{"num_hidden_layers": 14, "hidden_size": 192, "num_attention_heads": 6, "num_key_value_heads": 6, "head_dim": 64, "intermediate_size": 768, "vocab_size": 833, "hidden_act": "tanh_gelu", "norm": "layernorm", "norm_place": "pre", "norm_eps": 1e-05, "positions": "learned", "qk_norm": false, "attn_scale": 0.125, "bias": "all", "tie_word_embeddings": true, "parallel_block": false, "init": "normal", "init_std_qkv": 0.0559, "init_std_o": 0.0395, "init_std_up": 0.0559, "init_std_down": 0.0, "optimizer": "adamw", "learning_rate": 0.00211, "beta1": 0.9, "beta2": 0.99, "weight_decay": 0.082, "lr_head": 0.00393, "warmup_steps": 246, "schedule": "wsd", "decay_fraction": 1.0, "decay_shape": "pow", "final_lr_fraction": 0.0, "batch_tokens": [32768, 65536, 131072], "max_seq_len": 512, "doc_mask": false, "train_tokens": 599300000, "max_steps": 8176, "dataset": "wikipedia_en"}
Each number is 200 + 40 x the weight over its row's rms, rounded and kept within 0 to 999. Layers, rows and columns count from 0. The size before them is the row's rms in percent of the matrix's.

# down: layer 7 MLP down (transposed), 768x192, rms 0.0984, rows 140-171, columns 144-191
# up: layer 7 MLP up, 768x192, rms 0.102, rows 141-172, columns 144-191
down140,092,230,208,138,276,228,197,178,178,131,276,160,154,182,209,210,317,181,199,160,112,256,196,199,249,178,208,219,183,227,235,169,165,204,152,181,230,173,235,240,182,182,226,170,185,232,255,146,174
up141,096,211,157,150,144,228,180,151,222,218,190,167,215,197,189,192,150,105,182,116,188,213,105,143,136,201,235,178,206,197,175,263,135,251,197,209,282,211,214,169,136,284,203,185,141,199,164,221,200
down141,086,144,174,153,181,202,221,218,170,153,218,237,199,144,210,210,248,197,180,250,174,225,221,188,240,242,207,239,165,201,276,166,160,243,195,213,150,195,225,157,187,207,185,184,174,182,169,174,205
up142,087,255,203,165,303,217,240,202,175,184,126,238,221,151,187,213,119,262,266,229,236,196,180,218,194,173,183,121,186,216,147,249,186,214,226,219,207,204,159,205,242,223,217,137,146,228,230,147,164
down142,088,233,199,182,164,253,197,212,258,146,160,165,157,213,240,185,194,228,137,192,162,211,209,203,213,202,179,185,194,292,198,263,139,232,203,197,214,197,230,190,168,90,181,259,265,246,218,182,170
up143,108,319,155,129,246,202,183,79,234,164,228,211,171,223,177,172,213,254,221,208,248,268,154,217,218,165,259,189,199,187,222,256,216,199,121,230,264,180,230,188,308,187,178,192,197,133,170,169,253
down143,102,206,156,233,177,223,279,215,227,238,207,210,165,207,258,232,229,168,233,225,204,195,166,216,156,161,169,206,187,166,206,162,186,198,160,149,219,148,263,202,150,149,180,175,160,185,175,161,170
up144,091,216,127,195,244,165,165,142,270,300,182,177,223,193,181,222,191,167,197,191,179,263,210,135,219,174,191,174,201,171,261,145,139,119,159,186,224,250,156,161,137,179,214,197,204,147,155,294,250
down144,085,190,173,107,145,192,180,220,155,178,250,168,156,178,187,254,169,236,210,210,214,147,215,171,228,265,233,201,268,174,222,240,201,203,222,234,193,193,262,190,285,274,191,226,128,229,190,159,126
up145,096,195,171,145,183,180,240,179,213,221,138,139,191,201,190,126,290,266,244,173,203,206,185,229,188,213,165,246,216,188,174,205,175,202,160,271,165,201,197,209,128,222,175,149,274,178,255,200,224
down145,091,247,156,295,194,217,144,119,134,196,240,181,214,245,183,156,134,173,230,216,224,240,213,187,213,208,168,178,188,198,201,196,167,206,188,205,209,183,260,227,160,180,226,189,164,234,209,206,204
up146,098,242,206,220,132,237,264,185,197,184,243,192,219,131,180,199,211,234,160,151,236,284,90,220,178,151,200,159,164,116,189,245,124,173,221,182,178,171,226,110,171,188,187,228,233,179,212,249,186
down146,095,232,213,263,196,207,249,254,192,218,189,202,151,185,218,175,151,210,214,146,153,183,310,188,219,182,269,215,169,198,245,229,223,212,212,222,203,153,225,166,186,122,127,176,153,210,203,243,217
up147,098,149,222,159,191,173,234,152,201,246,178,170,171,216,141,181,207,217,209,191,179,211,208,213,166,225,169,155,205,239,161,113,150,221,186,217,266,222,118,227,182,184,164,108,199,209,261,207,147
down147,096,205,193,143,138,194,244,206,196,169,165,190,187,174,204,273,176,247,180,216,176,196,233,136,232,253,268,234,193,177,177,201,118,224,190,168,177,274,273,249,224,199,178,206,190,176,190,171,198
up148,090,229,189,207,222,139,167,157,248,237,206,208,211,206,183,228,248,267,191,179,217,235,151,173,182,250,211,243,277,186,194,237,189,173,136,251,203,188,95,180,213,229,238,152,163,172,154,197,208
down148,086,286,173,138,259,269,253,191,130,162,162,226,188,184,274,221,118,100,154,183,181,200,250,185,189,117,141,123,240,235,174,202,228,251,253,193,216,237,261,229,211,264,199,185,286,198,197,219,127
up149,078,165,234,186,272,171,192,102,222,333,194,229,183,145,198,199,157,200,189,221,170,222,163,266,171,217,151,146,182,179,261,175,141,275,182,141,169,138,217,205,272,231,192,118,235,217,215,199,171
down149,081,65,203,248,178,204,173,265,199,189,237,176,198,181,215,244,187,205,178,196,182,198,202,274,234,232,182,240,228,200,271,177,113,177,262,215,200,162,255,205,131,256,151,195,181,235,149,249,193
up150,111,175,171,255,169,166,181,152,222,206,181,211,166,236,191,237,201,212,178,169,170,264,213,237,239,228,225,159,239,160,232,103,170,188,253,191,182,206,196,183,265,209,241,167,179,183,206,266,254
down150,129,197,199,146,100,265,245,207,248,224,172,199,153,225,149,212,214,187,206,245,160,148,253,237,201,196,183,184,173,172,176,252,224,205,172,204,232,147,234,229,150,219,145,187,197,251,195,207,278
up151,111,207,166,231,153,174,179,242,179,157,199,122,174,151,187,178,238,227,160,159,255,216,112,188,223,186,248,290,205,212,129,221,231,212,314,268,238,205,184,172,206,210,265,172,167,205,238,234,143
down151,115,182,179,171,203,308,153,225,240,161,226,182,181,216,212,167,189,198,241,235,167,241,152,203,148,198,199,165,265,183,230,206,196,203,194,218,172,199,248,221,210,199,132,139,160,154,232,202,231
up152,099,202,187,193,191,205,198,191,206,168,157,119,204,268,167,231,245,147,181,191,202,325,256,236,213,185,244,198,107,159,212,156,239,177,173,200,215,128,103,238,147,211,255,203,306,170,159,176,140
down152,103,220,163,194,206,232,178,210,102,162,208,258,161,175,169,188,215,235,282,146,161,146,205,177,159,251,243,291,250,184,155,227,162,113,258,191,288,206,161,240,173,192,177,245,219,170,239,168,215
up153,088,330,161,139,196,210,224,204,244,271,235,180,203,189,178,155,199,191,118,174,235,208,178,184,213,116,231,184,190,149,208,211,240,180,220,178,228,199,149,249,140,219,219,198,189,171,131,230,173
down153,088,175,191,138,197,156,216,238,132,207,107,222,278,246,113,171,264,141,190,227,146,131,202,190,233,253,192,164,229,170,163,252,169,175,277,212,196,172,217,192,151,205,153,192,212,228,198,251,239
up154,092,131,255,211,191,195,246,179,197,142,172,193,125,99,65,230,183,216,207,150,188,269,159,165,138,216,232,207,221,150,119,190,216,239,240,209,126,236,218,197,185,198,221,179,233,193,156,204,214
down154,088,194,177,260,177,237,251,227,236,162,291,240,274,281,190,291,232,221,133,195,147,228,227,215,245,163,159,137,275,256,185,229,160,210,157,118,215,141,221,129,188,155,170,233,232,168,138,200,205
up155,089,180,210,136,198,164,269,183,230,208,103,226,238,210,222,232,218,197,177,167,161,180,288,239,85,136,222,146,174,149,187,159,138,209,217,207,236,135,241,207,171,188,191,124,218,237,199,218,217
down155,096,235,177,192,248,189,156,231,213,160,189,245,188,209,229,142,276,205,207,199,194,294,143,211,210,194,193,227,293,131,208,189,205,231,255,196,231,248,133,170,189,182,252,225,206,222,130,192,144
up156,098,250,129,158,178,221,232,214,245,170,204,189,144,197,217,177,222,233,179,155,195,191,196,259,214,251,266,214,219,181,179,235,211,233,197,184,200,265,142,213,210,190,236,114,166,171,118,236,191
down156,095,205,118,310,204,189,233,243,201,230,194,210,183,100,208,196,186,152,229,160,178,210,190,175,219,212,218,230,315,181,246,246,238,201,116,147,173,202,223,209,210,190,158,181,260,174,191,162,176
up157,096,157,215,212,209,211,211,130,257,193,191,116,219,195,156,245,201,187,186,202,179,279,171,255,183,118,283,219,176,246,183,202,186,192,120,236,192,249,105,171,214,163,119,229,234,161,182,211,215
down157,095,208,108,155,146,173,209,238,200,217,168,247,181,170,202,232,228,207,184,223,219,169,83,156,136,227,203,189,236,171,171,144,203,235,238,151,228,257,167,222,138,232,164,220,258,208,180,207,154
up158,104,218,205,183,236,168,200,182,159,259,250,189,169,146,170,248,213,207,229,165,207,254,244,214,216,242,264,213,187,184,226,155,175,199,295,188,167,179,264,164,193,209,110,198,258,236,235,196,179
down158,106,79,188,222,222,163,268,233,222,237,158,185,240,191,194,211,198,215,177,203,223,206,201,164,220,179,207,170,217,232,232,238,203,241,249,262,149,130,179,180,226,140,300,194,202,147,141,217,239
up159,115,151,122,177,288,209,168,157,154,129,181,212,199,170,193,278,242,192,203,207,278,181,186,256,232,171,238,195,168,218,179,235,140,203,231,239,201,240,180,133,246,254,177,199,303,198,151,218,227
down159,111,219,257,180,185,209,270,221,248,234,234,245,240,165,118,206,198,187,163,166,187,158,216,213,232,79,174,161,199,201,259,219,163,198,133,229,113,118,252,190,211,161,165,211,215,188,189,139,259
up160,104,221,173,220,206,161,243,153,253,190,196,211,169,229,181,174,269,248,192,190,220,169,212,209,220,178,189,151,145,174,152,138,186,206,213,200,260,207,204,225,189,182,277,96,120,200,275,246,202
down160,099,213,228,163,194,310,178,216,200,209,269,230,250,174,223,203,147,218,184,211,213,220,248,163,205,174,187,143,193,183,214,270,238,225,260,178,187,173,215,225,269,205,207,250,188,152,254,205,128
up161,107,253,210,128,192,268,132,167,127,141,225,167,153,124,210,225,214,295,199,200,234,244,142,181,177,123,287,224,157,204,184,243,208,182,233,155,192,176,183,143,98,143,304,136,208,148,214,230,250
down161,107,172,250,199,262,146,252,232,206,264,142,220,293,205,205,214,216,182,196,177,156,124,231,205,182,277,221,193,228,194,251,129,240,293,310,181,269,185,194,175,219,165,199,225,218,176,145,266,179
up162,088,233,190,210,200,206,176,191,245,209,163,192,164,173,192,154,242,240,176,158,181,229,191,171,252,248,270,264,228,234,238,164,160,132,172,173,133,285,177,199,225,194,241,232,146,259,177,188,251
down162,084,258,156,239,227,254,241,159,205,222,237,206,196,201,261,140,229,225,197,160,93,154,201,181,138,183,216,136,207,232,203,192,173,284,237,245,146,158,220,250,208,242,162,258,315,151,174,210,167
up163,104,183,168,210,184,121,167,172,243,157,221,206,143,167,200,238,202,195,162,217,226,141,126,156,126,174,217,178,153,262,224,206,161,236,268,167,129,176,237,167,178,250,215,202,229,270,162,232,228
down163,107,211,209,191,272,198,215,216,142,239,215,193,228,218,123,118,127,215,208,269,187,211,243,149,197,243,139,200,231,185,199,264,216,242,216,154,194,259,156,182,304,197,143,209,159,196,196,119,251
up164,102,251,242,134,282,161,203,208,170,210,187,179,216,193,170,223,131,205,227,202,201,209,194,233,236,181,260,223,226,248,158,192,206,199,205,188,276,187,198,172,163,174,202,202,215,253,235,220,171
down164,099,181,161,276,230,223,183,208,134,215,133,125,212,213,192,175,243,198,228,157,194,207,100,162,198,192,175,234,215,221,305,206,168,192,189,214,173,247,215,236,215,192,195,246,182,232,116,152,219
up165,103,230,207,149,232,270,193,221,193,229,216,271,158,141,140,255,232,165,165,180,190,163,169,205,213,171,195,144,196,138,221,196,165,135,207,171,199,217,203,162,230,242,303,212,254,194,148,226,170
down165,101,191,139,243,152,161,197,215,100,126,217,228,165,114,228,200,175,163,175,185,204,210,229,255,236,141,189,250,188,157,187,168,235,175,234,188,173,125,300,154,199,204,141,209,193,156,270,197,207
up166,103,185,197,264,167,151,188,155,274,203,193,170,144,164,187,216,189,146,171,183,206,239,193,131,221,170,214,159,201,120,203,253,207,192,183,242,259,159,159,219,188,193,183,159,220,133,225,240,210
down166,099,186,130,205,180,172,234,210,202,233,231,275,257,209,294,196,200,215,182,177,172,144,241,188,127,219,272,229,222,195,190,198,231,191,268,237,188,179,259,109,216,163,215,173,207,257,213,193,200
up167,102,216,207,176,191,147,189,204,228,255,270,170,183,181,189,233,128,162,113,209,172,187,161,203,200,219,119,196,153,212,191,192,157,201,242,189,274,189,184,275,207,221,225,225,246,207,196,255,166
down167,098,186,203,237,176,109,206,144,154,160,198,266,166,215,173,204,299,213,180,200,182,217,128,145,266,222,163,217,195,299,185,173,225,203,127,215,167,200,250,197,165,185,153,228,268,183,233,215,174
up168,091,214,220,217,284,198,197,138,249,149,173,209,197,189,199,245,183,146,200,208,225,247,203,271,200,207,296,158,212,211,272,214,123,208,149,151,200,246,162,277,288,199,214,176,233,222,221,216,249
down168,091,136,226,219,168,179,248,176,240,221,212,169,267,239,186,147,218,168,127,224,138,206,235,223,163,187,211,193,142,270,169,138,259,197,220,197,147,221,97,152,195,182,234,257,200,148,186,230,214
up169,089,220,249,201,219,199,131,216,166,192,149,238,124,223,149,191,149,233,236,249,220,196,182,218,202,148,168,216,202,255,127,297,224,157,160,177,194,135,208,221,245,305,172,266,205,220,256,180,266
down169,081,233,117,226,235,245,220,134,179,172,204,197,160,186,182,185,175,83,126,198,203,129,184,224,226,206,253,256,100,183,228,167,152,193,224,229,204,158,173,178,151,215,270,154,146,219,178,224,204
up170,085,157,192,242,212,205,194,192,230,224,169,175,124,138,172,223,202,214,233,145,177,295,167,281,212,237,191,178,268,108,160,175,162,179,216,215,163,223,165,169,276,210,282,117,220,161,226,176,227
down170,083,261,225,141,183,269,277,218,225,206,251,275,191,277,277,265,243,229,145,164,235,258,228,230,237,194,220,214,217,244,124,200,146,238,175,228,210,160,189,177,111,105,243,242,223,184,209,191,242
up171,095,207,143,214,229,246,215,179,203,243,217,224,173,124,201,212,153,166,183,196,180,197,124,173,246,177,210,202,151,182,230,261,123,195,227,205,116,253,191,135,153,244,217,224,211,231,215,223,244
down171,100,194,154,201,199,184,206,151,135,148,157,255,176,293,236,245,193,204,220,282,96,186,276,238,188,228,285,149,198,255,162,155,232,191,252,205,236,174,223,121,214,179,183,175,145,140,248,185,120
up172,096,269,175,189,219,157,137,222,224,196,131,232,221,175,145,206,150,272,204,207,215,222,170,260,197,104,185,188,169,201,219,258,213,189,214,191,227,243,195,237,115,253,237,210,196,260,206,195,216